Each number is 500 + 50 x the weight over its row's rms, rounded and kept within 0 to 999. Layers, rows and columns count from 0. Numbers have three digits each. The size before them is the row's rms in percent of the matrix's.

# layer 2 attention query, 128x128, rms 0.203, rows 82-127, columns 0-127
086:585479438529467570523515442393527501439459407417433496463479539507403565503497429511560352548477544476440561494526439488483486554535523589477543537571516529539557570557511541426536578478444558534490587457573446516501543514548526494488523497525459445407596469457452442529452482489519500530507550563519497422464459455421528394444484423517473612456503461593490502483516511532461481523473
099:518501525464502593433426441393440545513529486469531576505523492549565454493434514504427437454542497492450518485466393507523532539565574492411523487504468546558517539572596578518497514488503519369617454522567475465514493555521475589434503526418520466474423521463488537544481456507474524508424500482451555481346533547526473508486493468557555449435494555577481478562512456498575453603575
093:577470477524502535540412499532440581497533486479343531558568496464458559540558534448501457609519573439492533427487492551464493558512425502503543468505416507481642453461461433559513421448504521450475540475467471505596540399450485584489593538479537465486544515465478455434515473567500526466503426474428501495545500498528508417521450542510519454527517444578382512552535571477536589503555
097:540496510556565577514537466619496495565505594563486499508511464458481501661483468457448436549577481545499524443517443489521488528449548572490387526563553518437506474475496512517498465445462508586529539502585511518472490591432450449457493575603470520459528502440509520493568582474483503573510429419525528593490484535432479565533437476370416522563502548491469607496507464459541492452465
100:511456505384523392452428573487494593545537532517518421496515374490539454452455558514504511443504542500440506461470405536512532553588554595538414376466509476542445511457420516444531436463517481501522443512553534457588517498460470554505430529548466547521537540510497455498442564519556556507475562526485435549526405536488575441460517448525449513544628489584531408481492446452512489483528
092:597521507516469535487526496568358441487523521489523451534456494488493475585528509540551490543496454486616505344480484508524497603499466495550488609478490462493447481538482508543414541428527553470524546450451556524445448512505473456484492494568465535643426556588449507495562421503501490468507620525480528507388474494545531510505550617406467520543481479492426549471534494480446445543445
094:445531439506494426451550429450483438377480476455432607436562540450516468521472410507470528489540545529479571553503441534495460439501498618589485481500518522551520540590553495510448548552481529441454527431483500544501457569564537524489461500464523512506577455595511522508491571510571550443524433480447457530576617547452572496468461460457456539589492611478477555477470498520552475367528
106:453463434445481476544562431510445570445560495431506609570593549556478485429458493461505424410529498425456549538495476429539404496466562450436525576470492495438415616538444512493524543560523556452591478478493461542486502428460488472389438513497443453528491522568457506516462523595446483584512564512529441530455503462490558573466432477494543541470566512506563425495527587434457510495545
105:543447423487544537568431398424540564470538471426481492548544398543473492475504587486534559536462491478559440488508510523409464485457597489524569443510418484392534494470459564502549560471545544513507462512486488509436572547615426580520514485567472432546599472472561467631478584560526462512541509506478499586451467494526499491475419458511524397529533425470485557491504493573523532478567
103:541513470445578527427460528491441548411633450444560575489529460440518551510523482459568473447587532493545561452500509411532483519497491599401402430513482627496515487512495532457453501545516503558498462500406510438509457493441530500473488561485530533438539569541586401456479506479500525450534449570467432444398453471469373567471569559492589525522462486518478524467490516550517532517442
093:472519502502443459510517598453398437492524548516522490429515460575541543549577552581555518437473556540520498472452597507490481467572573478531552553427550593503535487544579468484383526533423538553521524516491496528501533458450543480523518535552450476457526449432504370508552549581546497512556527494412496491382517370421508486448546588437461453523509454541576526508463400501486462495502
100:550506440518492560597532614492515425482528466494585425466494446486460525545580564478450435539440438527420414528480423504569542479522537486522528510509472469422556494462495475528466530564558430514581486537503558512566559557520495470449511545524513488482493499486587528508507501526525390531494435544516593448499453547520527510487406416460566449498361626530595589449551476501441513508576
102:457522486453554403541502525494466483515511518460462584496546453495518516465477429538521581551514571435421535456534421525529430392499559584584596585523435540493470326426524511461440612500472426445540461440543481458410534536430466553539535521468464556448580501607518460465501539488529468533498413480555504544461502542603480517471512487479573490472473567514540434488492487521517462504508
095:508541486512534500552600485503480497515494478498512484557532485534429533516567499427497495513487448494505485563426495488462462489501504532529456512539560528553524388444489544535432554523365516531589506511493506504460468522476520472391490473502550428580439346421578504468549502427409550520563541569474467527539444558326492555403527466473491496452482478447585518477573578488456543501599
105:507503501514470464483464539533546539493506483530449576456442519573396487438497454575522508484501488519523516426415497443411607465425519549485601495446685453575492408541441615525419490514631470523455516572622548497445507478520475550467464496455482499549428520478510425557524470504483501489493482542528431462540500430531447436493497496534479537519495468471507601577510413473503475529522
106:371549542577508555492470519444485421477496446499578477492520476503486439519581408522488378601455520514546466541474447509520494500470382567527446420497497477510524534546468557545587494503480461511478552541459512503513541540504482396478513516462570438474517427475558479427489575594536510575498389487496390515486555466584543543404470541492481378533569452415458528477516484509495508426481
098:485506497598573450378538545472531512396461619520494465459474495501441595516577424532458460501440503524499496465459513457474464563469593474548483485479552426432521518423530451465452526496490551542419484455568553583503569489520495589489465492591469565536435520439531553520603462395508441493538478553542565371454491550508499466498456448446472470466512510522618549486457481561563498511497
099:496483483518462535492500531382453435465512571561463541571412440513448415363452530500553507492467476431393477556529489456418558481539625503506506428484502493464498514478467532540443493451494539433454519571452540468471470495363517514493497512535511474564468482558427557474470507555477445507492510443600450587538545504547492506491450491429582449483433525583538472480457568465627559484427
089:548520521579510425532453394418450543494447547594533479440465518546500450444415437454464500517622389480468484537496490520546500456593589584481571481510519512564523600433559526505530463486412578467524519541464534518461511467515466477517520578532529551484500466536505427566488533481481448454460551491452559528447475508449508537545455427444562482505414508541510433443437503613440613565516
100:523457524567487390502491474523501501454489460553615589520380429556404419526546488522452555452458515473459524481505502434468540490386450501508483567499450472529516523518480457547475484557537472611576511449366642499465594558495509525469557440500581522559458540573528456517572516452507495523581494450514493435495497523506485562501511515522507500551477505405485517526556458476405513525385
102:537425593517548537590478617511377582405593472476530504579458512507534511564538502485447500509500482490478452560521430481546419505588498464528559485527419469545488495537571474445459502503474542563485472479440583506553535411520510513567468401482440584466497459582442426552565479538509505518539512543503503446482553496533503475471525571408475479405510471484440553521564406482407446417480
097:514535430541435609535450481534489513552403516483462479562477483552489486399522517542474487507576390470484451612393523477534498573533453480444469404450570506462488478500515498487548465506560512450556511517484446582452540554444429484476493526411530524423441530397501446544452513524574488547443567430527506458489556580608506503423538405505556437517505540438565559465488502464497477418427
100:572480515570425509488544456474531469515433560522490468459457446471441491626522440512560497502538513500597459498566476513467589558628425521443606590406507451515430549447487474498511430498474489382521444437580449524529511523552485490452485461501459452602480444577524416513462456561500445505517517492574477559510508444552510535523501407444631530497510472509487531432490483401487481463523
108:522519502457502556456540593545490504544498498625558504481438535499475615510513584434467517492519505575479503498464576526415469483462551430400463358426493447459433494470521521457514479510496420461476539560542490520574495573385479592599466558501442503512534530461460492509482462463476529542496513460417465476450552471425528618566536423524461513488482585419498515421537543459510566564536
100:546499522571446445539500573557553446511507624471498536536558457517390487554506509444453449488476438490485584457604660549416455522459444534555437527519539545553422514553592464563505453466507463478475447497448545433493440570547424492457499612532417412528543476493547542485475487515474545577538494561496522461532472454487488421436490494495509459477479529534579554498594510488472432461439
100:520417419573474579503543512467421459544499517537513484504473557565489492512415528514553381555444455503521486400487532543557456421519505504473464476536545464505589512524510581557543539578555560608571490526493540419527629551418527493476566403490466476517453524504475455490537491535483416466440504502529527495468590395503535420419479591525519509465498549574491580444556467562467528494429
087:491451462505484471393449508506519512585500554532534431572467525552450527580417504471449489477499516560432558492425539488589536465622514531453445453562507549549515460555496592532485511494459419500527612451485393470515454465600483544486469464480518402498545504545515510519436598488537547610570486507501529548563484498502546611516534534412441517439529614533511523442461521497522472434420
109:401478489612543547516517544457436527459512486517589486462395482420468436437431518523568469492476499488515566550514470480418586493459568518510516527574566452492536509418512599513494439399559481483587589425503514530470492637458566514544556466514492608475467484487456439464446467421425479494455511567535446487612504442497494559444547470492489388498572492478531551509472525511505468468499
092:458565567444506577457531488541562486459539530461568501445483522438552420562483456513528441536495541499569371508601522530513445480484540480556582501518533495488537473505484573481575397513420522457500533514451596477475504547405429522557432444498582516506522537380537559521464438552547543437607421485414534554535523500460570500417462508436470517441535509499568501533466571423501468512421
103:496506510470464550486461542578503547522495522535549453479565467440497470468446525591417539515495506449524602518510456506461429470482550483579442542553484561625563503531524464540433522507407485512473477533502475563498439406464524504565519569482560467517547540473490526469534379535480574431610458514532521500495507509606519547477553472510472476544593428528511415472589396564547470510338
095:483501457476468548492600439500533515533500530573472448557580580443595426411521505513483417519542541459486517530454542586576536561554593478469451496500499467503465543437407420426465480430547543502555565560465539519455459468401478517502521499487502555542432436535557489539457448499541412521639461482519452478588493512474472409622462458514445570501459474437484481480455545523502430546559
101:482420482526550513533361483513535556475518392463460517564567438467411527482545530546491526525595620453529493468443580466472441594618571530475524512475522437558484454562519490561537484427513577443485412439506578540521491532482513519423457444494526462490502497488550443589421607571420524497521546462549459555449484466588501562525473523514503472430482497457537469492450454472527571451477
097:524447520463495472511497404469419528592431500477584540527429510485570536484501423441518466474446469507435460447551453492551550506481521492514465559525416487421507475555421493582459476498490574498502552491475520526547478470525428457578496572564568444440470508535555505553501390507599592525633438423528537537549468513457412469523472475431494491422551561496530581530455561497595454606520
101:566491451425580469448525540487545420550544474453554451513549457514533516428559522523487540518548434492545460491491573380514496485479497369488479528480461514572548528581571469484428477480495494467426498548602448436508517467466549405468563497493494408477421579525420458526491403533521491551510502423420529486516501460490559432441648477535492516402516551511476490413554450551535461485567
097:499552484491507498452382480492523575474511495528528514502475411437508410479485514536506493550509631466519495493479431530473508470500536496497568528453572538567465476445498489447530381487558478464437542533304445497543608439488389465566492513508572495553457566413515424487503535480487483471569532493492516527576564542463486400475495499398535482553536525526620463601522471501491472502498
111:495474479472632474469610491512564507468433503509528497409548441543425526512544538466507515482491441445380477518531514499544476415482449505494426554480540495547479518435451462496474466568457558452573553563510511475540505403393536508457494624563565500549569420530528381479541542578539453483578410454501494486541400532479453528483443415541497516486525468575546551599522457508475534479503
097:476464450557461406593552591518541575487410485496537464518489465604610567439496468473501505541474521490532477537570410336508465542544593451437454488550522531510525510498378570549519506536567481461480505458412563518545451534500436516527559460534475574543511469573535387509433493521509503550567483524404524531486491454487524616457474543533465510461477537572519475484503516515545470472573
095:468438448468503487490484440507496515478519548447499475522526552543456504557557490507466530518488653479575601501481419494513435443603521485534552495554443470494548490473443547432507502513485332422503525583484561536472399507505451480471452542530496459517580414451564545463562468406435445444591437494406485661449488508506541507493473447486519476554522480494499469495487612506521481475477
099:445471439514487575397491578533474492624423493545498384454501501522496491482528475506431497509377515531454536521502533471415383512432487415541495453431558471482546509475558533545506470517504505454504543516468478534477486522464574490452598465502535495455467606498468466397537505615499524522585473495468510455551488613496544488465534624610442528418440484565472506477586467458511520504525
107:505449453541571453526574481499485431498551342567467462468483479540465476507494534548510522492417578471531472555638545451459484474534482477506501529450464471591507489504442441536538475402541549502416520560483435458432466558562449605550552618521442333512524478488546539528638492487492475484505450490521503517516459508452463458451450528587529547483538526493584438518502490521535470462465
105:505503470507525474521555483397421448405502568516456447478505479644399476596420482522605480546540475482525456468489587463462463428514479529512493402580525495462591499555505571585592453520478420463551511581459607528468585543484510510482487566493523521474493555517507550570541550406412449508513544524429478520502431530466578434481514445517493438542510477492518425459519544478483577500520
093:540528506535530511456522496460553431529468456530478473474560487400527498426424530479528481451498531582490564539440497499465376540613438611556570489594476520543522533432452426500512475474516526472392461537610544513567459463504530503517446421506551494401429501474484499538435468522458530506487481531395547565464532501556516481469499564390546483410443488417454549535434535442393466473499
095:543516471423562535539453550433476410499502481452522460500464547380567491587515439420429466454499451496500485523560346562466558557528412534547466560545523445581567512499483511498425545439488475503483505560509473501497500482490499503501391442448455484456462509501603592522500575563584585477498502463448542491571493551519436512505516517550567438378494528528464429533463432470569515428539
093:553462522505455585408535499547466441424521541528460506486501461544616557485529568502544556479549545490475466483573580486468488502543408400428530484517507527476522460443510354497519542488515515461439536528479448562587406453551519470375589481429521563464487491497487463515533412384547437525528514489441447505507451580590547456463519425492517546497559437478532495441538545453441482585514
098:540513508442518536533605386472529573611453466594518442552526471425415440518585567377423525466517535558513475491496540527432543477457479535470492555497426509531479537509470469426505538518454481552551491563510543503499498499491492402421459526570519531519519485433466399489533480569488532522539425568490477492418557395474536466444573591518533457585501555525514487494530443406491401486443
102:590488512401484551524464549445490471438566464454574443434500443460579436450480536538505530516528544454574544547520408499542539556546522546432570424512383484505517463522456363460475559523550499406558475457437419405516490522532562455557451534546513498463411610451483533499440510526479446534565544516501491507474517567397513530501573413532539513460469461474510516553437509523493584444539
# layer 2 attention key, 128x128, rms 0.206, rows 82-127, columns 0-127
093:515526560467476567440586558471539537518508549420548500469526510437474550588487441505507485511486550498475442509493496405499457442448542437493464569589521497524513551540496469517564437448574383493527543575421484557550531557530527476489591462445483461484439446441430567552553506448616536481588534557467511522511554390519620478533484537482470428426512542542402461470569468515486556451408
107:438490428470511462476456499567557538478470497555540504501472467476550437477462520526447513563507486539434442520454406500555546386470536556498597538590583570445470475555540496509505424509587451550479492448545506496578416490495557539450469508481513507508408518389482479466454513575472513503415529535574469444575562589564462567557451512401498395478581580506510524465565507558459404508550
093:473442406467579583417529497479558524457567515440537521502543455505498526508476441433569452527562500516476561451556473480443421423497530450507535478479584523489458486534464552537446450484518504640485469469488431516488630549425459493356483474538526505546470520526570549584420522564467564543413506491442405503552433538516530521460503466463425491510515451481469453502571497546484608513602
095:495505476471514488398514479575481468507479516470577499561542498444547530532506533488580476595460493556423470452550562530473467456538568565424400441551453488482514447547534552602524453481499528474586438583509503541573515432542542527489453522632451454488436631578448452459506558506581488528448469499437548524534548528527581596423508568576561495491541488513569506464448513419488457559495
098:500413519596513568493439534388452529544543414513477439500423433579529475619524557456529515510472491471510558566585524540523500437501476531548456521529484570518481542613569465530470452474490433515545611429493586469491517416458468519487491502508536512539560479524398379427533468536546525552456465544526551550418470638490532527541504535545434499525512531521499427482578454442526499467476
100:430439476566463494457547508608508522442476489500561578542471512497487453509470494510469530513440449530453450499490514533423496533430560469430460506414454534460504512466480560539640461494485436537472491577521483541381466479499454530507416531571540548388558531526530451526484380435419469576509450446524511402568454447597498519423464413450535496533526499554536509477488561409579545430505
092:506543517472489511488514482417473537554521499403532494515533546588441442456581587531476511447435577423547512501473587512555519509544537485492463476542474569516533537557436474517511543417544504384478403582353573488464468503487549552459565498538555535503398518506512502491571544578591427527564482405479541487563534429418420494555491454495527439449509451436511532527458500596511490559506
104:510428530502556469564449429537622511500589512505410506480556530427412508491502443482427472548463450531453546503516585526414504553434498516467594509511478532536549534594507474472518428429533495491409531515577473537547434473600515526655479512450467465576422457512489485510530569572540480543463414441529485420550531460497498501594465483445521463563466508531488416515485592526538424513524
103:525505562512580490491468506546545451477435521508497333505417411457430558506525528494512478527495483357513506525502431558471418404430551475494478552604519491523464407576468403475495458542488503590558562510454497512515516481506447530501493512427550519514517538478481456522470577521555569595540555512520520474658483597495514421525478432531481444504454453501574461466457530440500527553476
105:540447480414479451475543445400438432575495460499600491517543460488528507479649493448571439572509589448526506518575498613454520435472547501470558546446522524502413535459542441506513525493605554531456535476574466438500477483524518429428545494545474506541499505513486478446510468512503509588543545400512415468504472452554517628472511506486594534487477468474481554407520495506548513552371
102:498435493514465436438537458585465528555496509539521502513423512535444371505595523539534522434450610461465432522503616469397513482430531533471513529503483476523506535490449532485490468490471535532476573547572498502462600448556492423481501515579516590420463556480604458509455456446595501500457505497542610417551560623510586489499482551573509493528429487573483480410477522487526518451479
092:455495520483527520516540559603537543466516464529442523517437502519458531468445583517399533521528509535483555435433537542584441433448542523531449496506620535502475566477519514574521526501568508599562418503498448514510441522538407543450567516426490568552482455480525512502589566421574487412444570555556483460456587546609572523479524446513460550508497364480564482500544482447520482431448
102:515500568529493480463474468545471440483474457468529435591541595459605520344560443446497508565591481527551417493459563513501528490422465511493430433591553558537455604560537402488535485538561505487520469478576568448465565499494509458462461481472571583548455521456527526509540553542520423473575588473528463467560482466407458519565540506478408514603483459474536446483463442512478525502522
098:452468524462586409518499487462456513527508548552488550430482505416516512514561475516557625489382382533442533583458616479518517578478560502384493473625478505513501444524560485572508491427510460467510460425479513514536488520566495486412460504464448459522514505555570589491481563415432469476556462502506498402457459481578498577564602486520446493523484471436466537454440506474476467452533
102:447567542539563524511461531467452493476502496482578451474448520416485417464481382537491523404570525492473465446543503459619523537522470550411540469488453488545460593491571577407540500428493485596471479474558573403484504468553459439380575552587498523522527532499465532583408525551532490495561509550469449566475558443544513477513484479516486540421493620487509462455469560530552485569478
099:516489551560498502507501473424408534565588545441465448509502486533555505472531520485508523491545511454449561555551473531529497530404517407541490574559537411465455530441464541469489547369498545503496447522478452505524548544564484501429465572485517469427441544467363539572633457496510505427439571476410516582496494548478456512560509480444505552505474470446574554592617450471569501534444
101:543499460432512555427462523430472530534479504483435492456556555538445443457491562540527572451420537565537405526516516518443547459488474539483437562543578539485572481477461564616576493610559407637534492480418514549451506451499519474560511441542478502418540473503523500498510548524532563604501520502560519525381533421494583449440476521528492474482457512470547515462436450425440397518466
092:556470539603521534585503429462521341457469420463448479486479476551449478418492511436477514505487453426458435465538499503352609573499505487446517570538564487530540473439500496499512497460519460436503441500451455503519533564520480538532501473513530488518522543524484430521463652426464496445451540435544598632499543498435449461591534454496464514529490506541444440457542473496489514506599
091:516552515432429544547476495564527442542426501534389587516511502504508520507482507522527435538464508474508510493587478496418563372593568538472458486502516443512462441529509465555520483463555426494437534500477466493502433531514561603511612547423447562522493596436557523446523536454510451471565590566500623477504508578509520515640494463616533456451508502552453536524456456514481522474570
093:503533459445514530510468512558429535450497486585586517401535441526617536464482451520496446452459407471451536463535566517534517554550395513442508493415516539480508492531470487446515611471505521497500474505599475446510516533584440556504512503468532496490595529435474502437584447450402508516547499536526487471497505390445588550479566464439482588448399449396499418510448514464580430556480
105:467485361466517555433552546569457464512543513492448462438440529501424489529577558518521542513522536502466491513546516524494528448393508500570513520493535524517550458528373590476527551477425458520387465557545514442475531535549394529578503411547561548494488563518495463446474483485499481538568483553627510424402481446469429528468610489475439561532412453556568477528580530510505510476535
100:458516546530511477494474474557527514607494550531500554490598452476487593504450426522528524615418473580481454515516433543596434423435444469457533380514534437471502563488476545501497457446508441470513551480487496460543548487494451593517554562528529513473482474513469502532440547462517483437481443554625609599472517604505445464482428513383488503532583482486483513545556435479587453556493
103:452524569552487521408439549635528475467515487452560542389391555478486525459477463397481477469507417582475533543487449517557507564588407397595407543577453480453446494417444566521521501497565484471501492533382482491498504509494497555495512529588554503406415427484520485495522538512550484480461508534443523528480506495500505561594536426495496468459491560606522479479518538509527507434540
105:495507489436526481563441526530531422471497491519397537540532472595456488609476482534480529531550568499574519489530486545484477542545414521362456453426478432462581448505375521572414502460401558552561520466517465575503528495457582407477492492539453477506545489548489459466480547512525533548490449461613423500477508642511522511550474441474381449542477533521495527423456506536493450481505
111:466484484514456520482509414520443494495478534373648466431439466485434432450560525408424469507423423566478472486541421460561460597541450471479490421503486442531478462537579556488522447596514561500497505500516610545565476488473435520441454546496503432511485501564541466590602530434435503525525526487512494532455534625570537590495474560499565513583505496491502498434494531526458538548496
098:532507503583543578542634597554441560522522506542497503477438466445511511555483545525468475463497545487450498447538433553414534450495529532511455544484579494556494551543531448515540490471540482556461524576404498556549553451585452465497519481536509437451553559531480484434505554375513457401537507558473452432469608512467494463472446394435503552509481595489442462617476564573565480447484
094:508365538586478525403490500494505466545525547426453464494446453541630544487565561539511459584518510451445491480517469477473426485554480554435454558512444446500500539461484506553602466470452528393520482404467555369581483530510592465510497538510519519507539466476466461521510533421522577509460446468508532387481568517447442595498501558488475464497539495506439478583604464574511473437536
103:536577580502503508512475508481449522510520534460513526478484548481556547559493564538536637485465469459441379493540476513417665461515523444501531480460487515503462522496525492559537520475494522493469526461546530425492432485449445483439526417453452424430420546447440451489491581427585488539548570361420506549499531485462585518463564581435409529459545573477445548504517487508570480450546
088:394518507481493450523453537442487476460527562473455555578491464442501556531485575539457508436524529533572525578477385458442566523409499448568414521526511522507590464528458543448368478602598495453534443481559574516553536493535525508521420443581430462443424589449438582450513538502518494573420452472495473535528527573614478502554524504523553529528522505566440490492488480444540484496510
109:419435489484493496544517514590519478539482608490498476507597537511580391509475534399494441551454493490562456513490559515561511487495476465513575530546623491421491543547428511493505498560477414476443512523447647493493457495488545495489388539569441431477533531478501463466521471420388545559455420485497617563484507534405540469515520608507455541464455432511486493481454480527524569510543
095:552545486452540446568432443468483533477475515445419558504412494445509559470437533519421495439348431494580486439490545525487456496471521459438493592481485527489481572416566517532419534526490431478499414557526471593472456440492574491533577520543450492578495467594480496473413493513503507514504406479511510496434462522553448420518540575445527422609564510491512499531539495522599580469571
107:583474454516579453421487404550450521472549446439521511507561472465464522481517471432577493518465439512449537558558492454498460475522510564541525566580490420534491448518403577486449488495534483571515608473538533479536464402601494553398533556535534483578471539508397449566470450500519504589467486562485527461510534489389475497543372439528448451508538461510423537525560477490595470536567
101:482542468503505486433403393533548481473526504510505551507441428456594508458521493510486468543645449501519497488442496438475472496485512414489591451562520493473549453448516467545493470522536495490520377539542487526393511586535617401529502440517592453505538455499449385524491545431539599496471537430476599489569503561608544437447555550497537494513518503470482481531543483457404534512478
103:476473584512496462466571486514476556439517451491476436595553530484480448502494572547433401508507474476472463501421519496449457470521486525476579519430531447416551446443525557511517549522456425498488607505468651505526491532501531487487540484528513482485601440557494625541406535446540520467488543549560605455520421518549446473544541383389520565447481563521519537488559517489452561553430
101:428486522449474540466408538487588501584527477425533522594603458440518544439567530485498532355386469427520528513533385421461434473508509436547519479556505510520530597517562566496429559470537501540478480430596457467455524543461389505531520414444493486506542537489489404518509456511461449483447498527456521462432536534522557575525521491560551484553495527556457524416483480543510580538520
107:516529520445524511511491471490464523565604426468531504486516507490438523467570427513465475503553466505537582518536629502448480460562504582539492516497583467481454604479504454471410524500545383545494507504482663471538519511558563556564551643458454519536475491503555556405548507421494520472438447500460468521596536548428501526565568542539518491518495497525473429390481528417439546513491
105:482523531534429519557421506449534533461528487509365490517477456494487495512501575506505498508457485503535541520494505507436580537536466513467586387477473442521437597518430469593516449531498496377409473604509550421586588551564529539482550487507503451589501462568495508469537542449548557532549539615563424441522469493485540429406477423514473526561447456458513534449534393485503568476475
094:483487485503565467471438531503508451501479525566509437528550519445592530479535593463466457465426494447600515549567596430453472456443615544513518485518476525426466505512440552487424452580477584481502433501477525513609443579432537527455483514475411571371578435471460531509456518545530529547437484482511395488576426431433441453565438515503508461558540477547526555462478485525513459420525
099:485549479485521507537493541490441525394595490552478535519527570497480483508538516570479430459507516523439504547557495531488524437491529453497563435496459546608449556432484563507537522543460391449501574424438513558539550467358521492488524503519578418538508541508560546540564497538418658396415418413593478440548565470429506455486534489418454504509504446518476482547512472497499456530493
104:547455486540493432587489479550567503440482557409488478478491458472415452392613514521451509539516506415578539410503484365514495517568485599565526484521450471481477489453504518537480533537475443472492495442512472609519499481457553490477467444572493588372474528553510581465462535524500581500468547493411499521465554457502516483495550550451513473469418540446490476470369461446488587470597
101:506489527534534523551488513489349479571439489487454537453503477508540526583406554548474544510471507494481555494597466512418499461568597429461444524481453445569503427462493492437565459525581505498444562488453472556557510536573419522419424489492418581513621481347547541486527556561559467583471518471580527501530492547472504532536477422425509539495474567450463498501438477447464529518532
100:457485388476509538571506434488479494499443381452528642490446606436509503497516522453556512470542594492514434453539421567464478569444533538525511489480455557547451492620478478502456526552392536413532505444438504468548441536549486477562569503542520573535423481527448669520500552488428536458484494512505558542525479575498450476464450500541497476503514505508502556507568434478548514448418
095:432463568605460543508469551423501546463549567444480516456474514488513458468514466488505506494564439604508482554466499537593427438487458416474533547571544540481475419482467475513547561485399548453520387440591495556558483456601482490497561442540508490447452453425485526428465497502538442443487537419528537451525513473551472495414538538581494516413598363476527519512566474564429501476525
097:436527467350557547502535475521517494500494446552472470545495455457447492432451533507573507498492515593447481507523512464561437530551556544513541520467466455541527553503535582492467519600585463486492477454513455467492552562405502525566461467539532578480456307508518456481458516480453583414469484454568492536592427560492425439546474463424437530444521562494564526527448540523516557392483
103:535505489506535508524505517523439451553521488662499465473509515462565519609554471530546439452420528474471489455484503525524471657479431528531522501473549464485389459480456475518436454487486492497548581507489601537520399448591483581505559527572516512505426585521507459539488456413541452451467497517349472552572479478576517522513508569431523466484407518557517519407518457488470541451469
095:466431514507520477470532600420562476408484458612570519456569480491438492439445553484515654460526439445607564543444505491509467435471594380563499485498464487349546502465494490468447579543538438498525487489560457524460416534549494542484523436430509505475536583582469521496504511499553531480514590472523559427527552524515512580448548485518481479522512543502492447486555430478558499564500
# layer 2 attention value, 128x128, rms 0.18, rows 64-72, columns 0-127
097:507512558522483483443459535530419459579519509439537492545479548514502408440526506454511538479500465524485494449513544540494588460591530479494449519507493517620526576398491479445464577581547510537486444474398539633461461517567642501473464500462420473543518519576457357522484450446573570463648537496592460485541482480486516463484517485467498450546527541526502561437465534496512481558457
083:536502487408450611566540520546494497495523464503580475539533548467450445580467533497478525531485491524507399436488551384569549486515491434502503503457527485516576461467474450563591516424557621537575518504456472573520457541495506527450471469554450515443479566413615518500523529564442562479458390480536508531494506487497548529431416472586490441467517466558506454459648449515442423532534
100:420422459531530439486573511489484504550529567579539674456512425483497509535447475539535472477542472478474470458516498515496492539463505471479550460517515475545471449500598537644440536600497450488540417466456509517498515544544503406448520558545437527463464459518546551412548469419551449485517515483536488426471477434438549496458593446598505502539496427532369509430497500596454438523456
099:469412496403558483506568475464526601582520530474496539468592551418510539452520451476507526444446565402587523517501451530433494445521449486418475498409445401492487512567553611552501594540471521501421499444499407511507475587428576424516501499509472504433441516526584469480466515542517466489522557424551472529575507497479494522459470543511485438610499476452568556521542587463479529452580
104:488574502477538507504475522460508427451472494413561518446465622485455481542555497547516414356532421527478575540591480523531582519538572520415474509497567448424494509504512548597565439462556561574502466473483453445516481561403487552549494504432460486501478424561467473482496440538482559488497508464443581404522498484542538486471539523378488413497523492461569469484477528567468415605535
102:482492495542403475520477433556543478494482501424575498491554591472526480482478432508490476422514501523561498466509527480524556598507588493501505447454424510552567502529480526433493504543543478526479394515616541375512575544594473540479490452520508470500606520375396451468521490501516486559527552424520463574529555464554482466518418516447433510478537530407563493536440419433626537473496
107:540540547576485435476517445486510470514489404418641607523415508486449427473518544548513507515530426563500402404549436537492533517510542431623554514505546494477473448442581513498540499494458525565569474610478525481453544520512630468548555458447518393414474468453529532448472502494514592495472500527484495463483446487525545513539507511604501507539578571542458446483514558500538488496414
106:449491487532482503449587572547539542590508458618550516544451461439483452476447462504442531461501439520523421521527585478472471530440514449502490448540474512463494562514483566514469476523521512474503470500618464467466481426496496389545468559487456438543515496562459520509601526557577476473576445440609522464335573463460505429502478590372471480514498536559517547569414508489455554464524
098:546409590515448484574384485415436416468472437575470513480417529489528545439545574466539519505549477550472534560414521538560514417520485505525498512458594519524589582521401537413518535525450505475451473499545545534499556580512537565518531449464477533511451390487538512421524494478455421482468593504488558586562449581576485539467528554569520557500560532458482539493469447550576463476497
# layer 2 attention output (transposed), 128x128, rms 0.165, rows 64-71, columns 0-127
102:478436505389505595509518500521389452458478542510586475448533527489466492577529523453469477504577541522466499500426443449529413447504462541438505443440481468513565487436509500437459484524546520599556508466502489488543577463483543577519548469468498485551526514477450417517478492567500458447493486555567616465536464536498518414472445435499531628420527616544406427487391603556525463467482
081:498543554378557494508574520544487544427455558480463497558454466550519470452486409455571479522493424542472474459471442475495459563492492456504531505520453554543436484484589506524500427433578442433472439520498480508481467553486576490462505546380495534587517447536544388516535537449571489572471501445450509572420500600555507548530472412490522386463456514573517400533468503500466625555458
101:567589530395522567550463528436604519506570511500476489496592509484552436443491538516389533508648505542428582553522504430508460527558543487503535460464537569572543461430449440464537523545496509459478495482455465549528459506485451530454401466458476599538399546431434482527516511558563454548476527487494451518491570485520540492563573535498528425502450544568493438586455505468468383467518
093:506476525491518474427520489444488561538495576469484507464477577415609451459533517456487418442681492466540550523474465485497486483518517564496477520501530449491515454470408499445470513488527409506438491592569504513465535595556429611490521516485521491588377536455476430641442475533534606452519555454474536502482567469588498514504488535461409426542540535457535537531560526515503522477471
098:421516522469467478508492538598597444573504483509506498420504536551535489441602518578453538518521488544560519582444528527514436476531580492525504548462516530524470501445582500567483535544469572570504477552493400535550502460401535530475579503510463498546514615450386527535468456509464552517460494518546484443472560498521476479584474406555397470484563456489455556501543439589560637594496
103:486427484579398422543543428518484513484425489437553558510507492425555522547461484518506465487521573542496448562529460491422522524425469475507555450521493578442543529493515476529547507498514569501534548583545501566509457430387518607528464574551477485480485539569502514504424504570547480483490509547611526539606453426439596537431552374539482546483541620519507530487492584522484542482586
101:575500504483601412498376535448535388583556541472467488543601428583531493557593507436452476444461522528422518527468501547492473504464521508450491483511444521524496441475470447553536441486591470463507466411528519480530545463528579525525511617504509483512559545504421441436469520554486402584412477503510470520565578607559591490520511504593530531499516525468533483460497529515485484391543
098:554451484437482563460538520474459442539491448516593539441436461408518619480496568508497538481495549462530498582436538495439592397452478553519469418429465499536467495477477492501512425516508541483518449573440457503435515438552473485526439542483495456520481436467533556556397644533530498457461454464539547573549502471606398505466509527569625425472432513500509434469504469456477465582525